python train.py --hidden_size=512 --num_key_value_heads=4 --qk_norm=false
Each number is 128 + 32 x the weight over its row's rms, rounded and kept within 0 to 255. Layers, rows and columns count from 0. Numbers have three digits each. The size before them is the row's rms in percent of the matrix's.

# layer 7 MLP down (transposed), 2048x512, rms 0.0469, rows 905-926, columns 256-319
110:142095111102073122115141139125155072092124156179156106123128117111101067113117103070104129094150123109109119114103157193122098098108114125158130088108131136151181114158100119152133121115170064
087:102103170115189111129144159187105082095156115173187111196130112123183186060105129186207100095094076101149125161137137141131153138087104166131161109175173104072115114137106098153175117057116083
101:064099089152142127203120213160127158153124171118075129145173076151103110090152145086109127153103113099146140125089151156158144102120162132125162158130156107115157140164089114118093121146117114
093:123144128172116068130134105048138168121155102051036143139185185192148083176150121139099172152085112135085108073164183115081148162125112126148106088148180198090144194102111197134127071116110136
110:111107119143137136139120142154110124147100108149071115098084081075151087161141135096174118137131142149128143067136134127063140116140078093147153095158136167125128110131132171106078112170124087
099:168134141097148110120136091109111076102137143152122158147102100152102119106156101118093120074121138113133118117168102129086128145133136100090133169088120126081126149108134154168086143188116124
117:091123146102120127071163123138088166134123143104155135136138121148115176100071155128106084139140085149102108134131147080131109064154100126162134093154140138096144131107085167149136176141156122
102:127197093149093121116158137107133117133100140169144148093157092136130128075105084145140103112159125142101117129096123147136137147110124121127100095113110138100078190139173159145161171148083111
095:160079108085105122201196197184162137127114097071119141111137121102102121137100128117104121110120159174191129145091101143180107105122100131151127138104130124105120092143155069138161109068111144
098:145127135085124201095139135126182118141128064148056122144121109137136104152135140153105109072130086093079085141139122148066177121120109126130134082162113140159155134098128132135092113174137101
103:096162117172155115120171129162135177126155130187141097153089130116147137124166122128144052126066099158179176120127132131126060160078141122098093180204154152125145113115094136133140126108143104
095:140159153115145140090148208152123178112129109108108169078133142115083119109154114162100113154105186184105216051144188147168167144091115166157170112136227128170068113153121101134119137171081072
104:054093197110148207098126130081123095119151156144149093122131152177132115154127145089155190158100110142137166169086120159148143120127131067110126063129159105161082156065152088140151134106067146
105:155105127119149163137132162140125097091081148107204148156171147099185116156115116143163194138128150036119180167111155155175114144113083071150137126077033137107090140111139083123080159140190099
102:133077175115140178164117162069079107089129129157167175124172137107185157159153105100110163108131031121147117136125137120130098109120140113121135170119103165089079175090191132158080109144138109
112:103059135139109107107120114138111177177114150203094133169144155142126117128100183105129170135178166131125125119148077120141094104040104137156162124092051122134116145142167123141157171119105098
097:076118139093109108161134085073123167186140095168134137167114132153120063116142131123133148147082117144123129228075149174056150130080079118108091197171126131121067098120138119083102098161115126
100:107107115196119182127091125149100120117152122119115143146103130144154143093101138205115116151111150143170100083084108201165101093118162151127121026078172117145166119132110154115123135110101110
102:106128196185161115151137139166195132138091100122133079148123133154056111094122148086133108115142119192168111091123171174183145092156112162174095161173150111153115135132119078114155155109131207
104:086105144137124144128147086057157115136161165166079199172147087130131189080136058146093159184112096125162114063121102137179129145146142113106133150094077070102093084107099134170090157148158050
105:148156152146085146106137153122081127123121118183064121123163126059108100142086112125131164141164071130189137131092128141139145131080117153066120117118120142150093170190107177127114107191146140
109:163093065110096169185111101106107105164125134132119136115119150178114089189091175103146080133102166152122127097144146136135115119143178134110110087091117114086128182131133152118137177157058157
# layer 7 MLP up, 2048x512, rms 0.0503, rows 906-926, columns 256-319
089:137137151092110152167138096161121190136136143124156194103110156140101174110128148118048111146132111161164149151097146142097210167104160105147068150124063176099127161153119118161078138150078146
100:135152121103117117069107116153097179088159114152154119101085144126136125138143137145099049148162128165142160141108166120134142106141185133123142164185110092120094095096092125093097094170179113
097:172116151094144187171119170150111156155120122148150121127068102114120139091138157173129089167109133151161112139085163173115156120175177164123153145125149168167105193137135084145049129175076145
101:141153121101098166127195184136167202119123166241103152111162119147129153101164096103118110150104114068166141061065143106091136088070130121102125181121128140115077146165079134207150107107168121
094:182100099152064138110098119158121186069139161126078135143191131128159091124175164193121126085179141113123162157077156125118097117139146152153077097195127155118100088090134114157085083105164103
117:103089146077109124159151123133112169189092145130086122124122170168136148107140163064023100122176101107095144136105161101131107137113098116105076217107094056093092144120121168220078152145071142
099:132145120134127149137122112138103153075087210112103155110145094082179103192122148155115162149134119156160111166100117053019096163115058125088057128126144121143117086124117105159108151120128145
094:113110161118115128094106143106120124172125153126070190146137141128115135154169132133153121085128129108156108111136141090076099143092122123107099133163151133143172167143068157178148169077126093
098:111113083063116167143130074149194171139135165136093155084148119157175152187201093130122142142154147121192119157118089121158112133136115116124130139177146073069053089105116147153136135138107163
100:134129116035071120116108118134071156127119108109087180113156126118131180067098169113110148155111141104089059123131076118125168166160117135136088155125129121111166193166128118122156097149106108
094:173129116177144118175128097157118128133087069170050134137127111144169158151128139101172150150145075053122103181125083102080140167119176090100106150123065171157165140144172137126107120129151176
102:192105135073151094150111071114069082126123104098152123143176155083100168168146168094152156076111135132094080073131073136076158141157128105190177186109088115163144143113156116118108137100090097
096:100133096087106216087106091197088144160115153123134166090079090102124193102122142124144076233199081149092070114076095123119145127123121143052085144111063139095052173130133111070136187134076167
097:193176134125120086128088124179157134125119120125085124078040146129126139119080206130083119176108183154126127116154153118130111108176110125090102092105147094108144094116056099072179154116179103
097:171149133137180155051125102112174184096125155129131145155138128100133120121116203139159143133087157065147108133093156106128094160101190057080141163129087129147104148135113123113130217117199102
105:094158120094085126120112123137164103132069114151138157134090147179144188169198155095146149156121207099090134116084165066142116129218143091131084143116115158113169151138090114122101135097158112
098:118126148091144128130130107100093092098079122137114121097110142079169092171181101100172154140092153141112075166152146088097134120045123089145150143128159130145102195124132186172142145141159139
104:156118120094141094157148124200118130161131147122097138172171192128168118106178143153140104111143184145173160151103094077198110072078123046092170144135183162118131122112120132098104164183151108
107:219162161104149097094156096142125159054092066126134152130173110143088103152145126132140120095138119190137100119163107117131118068118097150136166117157073127130121156126157093139132098127150127
104:166090072109106127109151122141140157164108162053122132134154189114168140087135134099137132180179163144071135096115116142119137100157105123124122136140147077156055159136093129118142135171081139
097:158107080132177153123139122101164142168171103160106103091156169066104150152130151139134119177137132134136104104133170136117124166197113116127117081135167130119163131147130091126129121178129102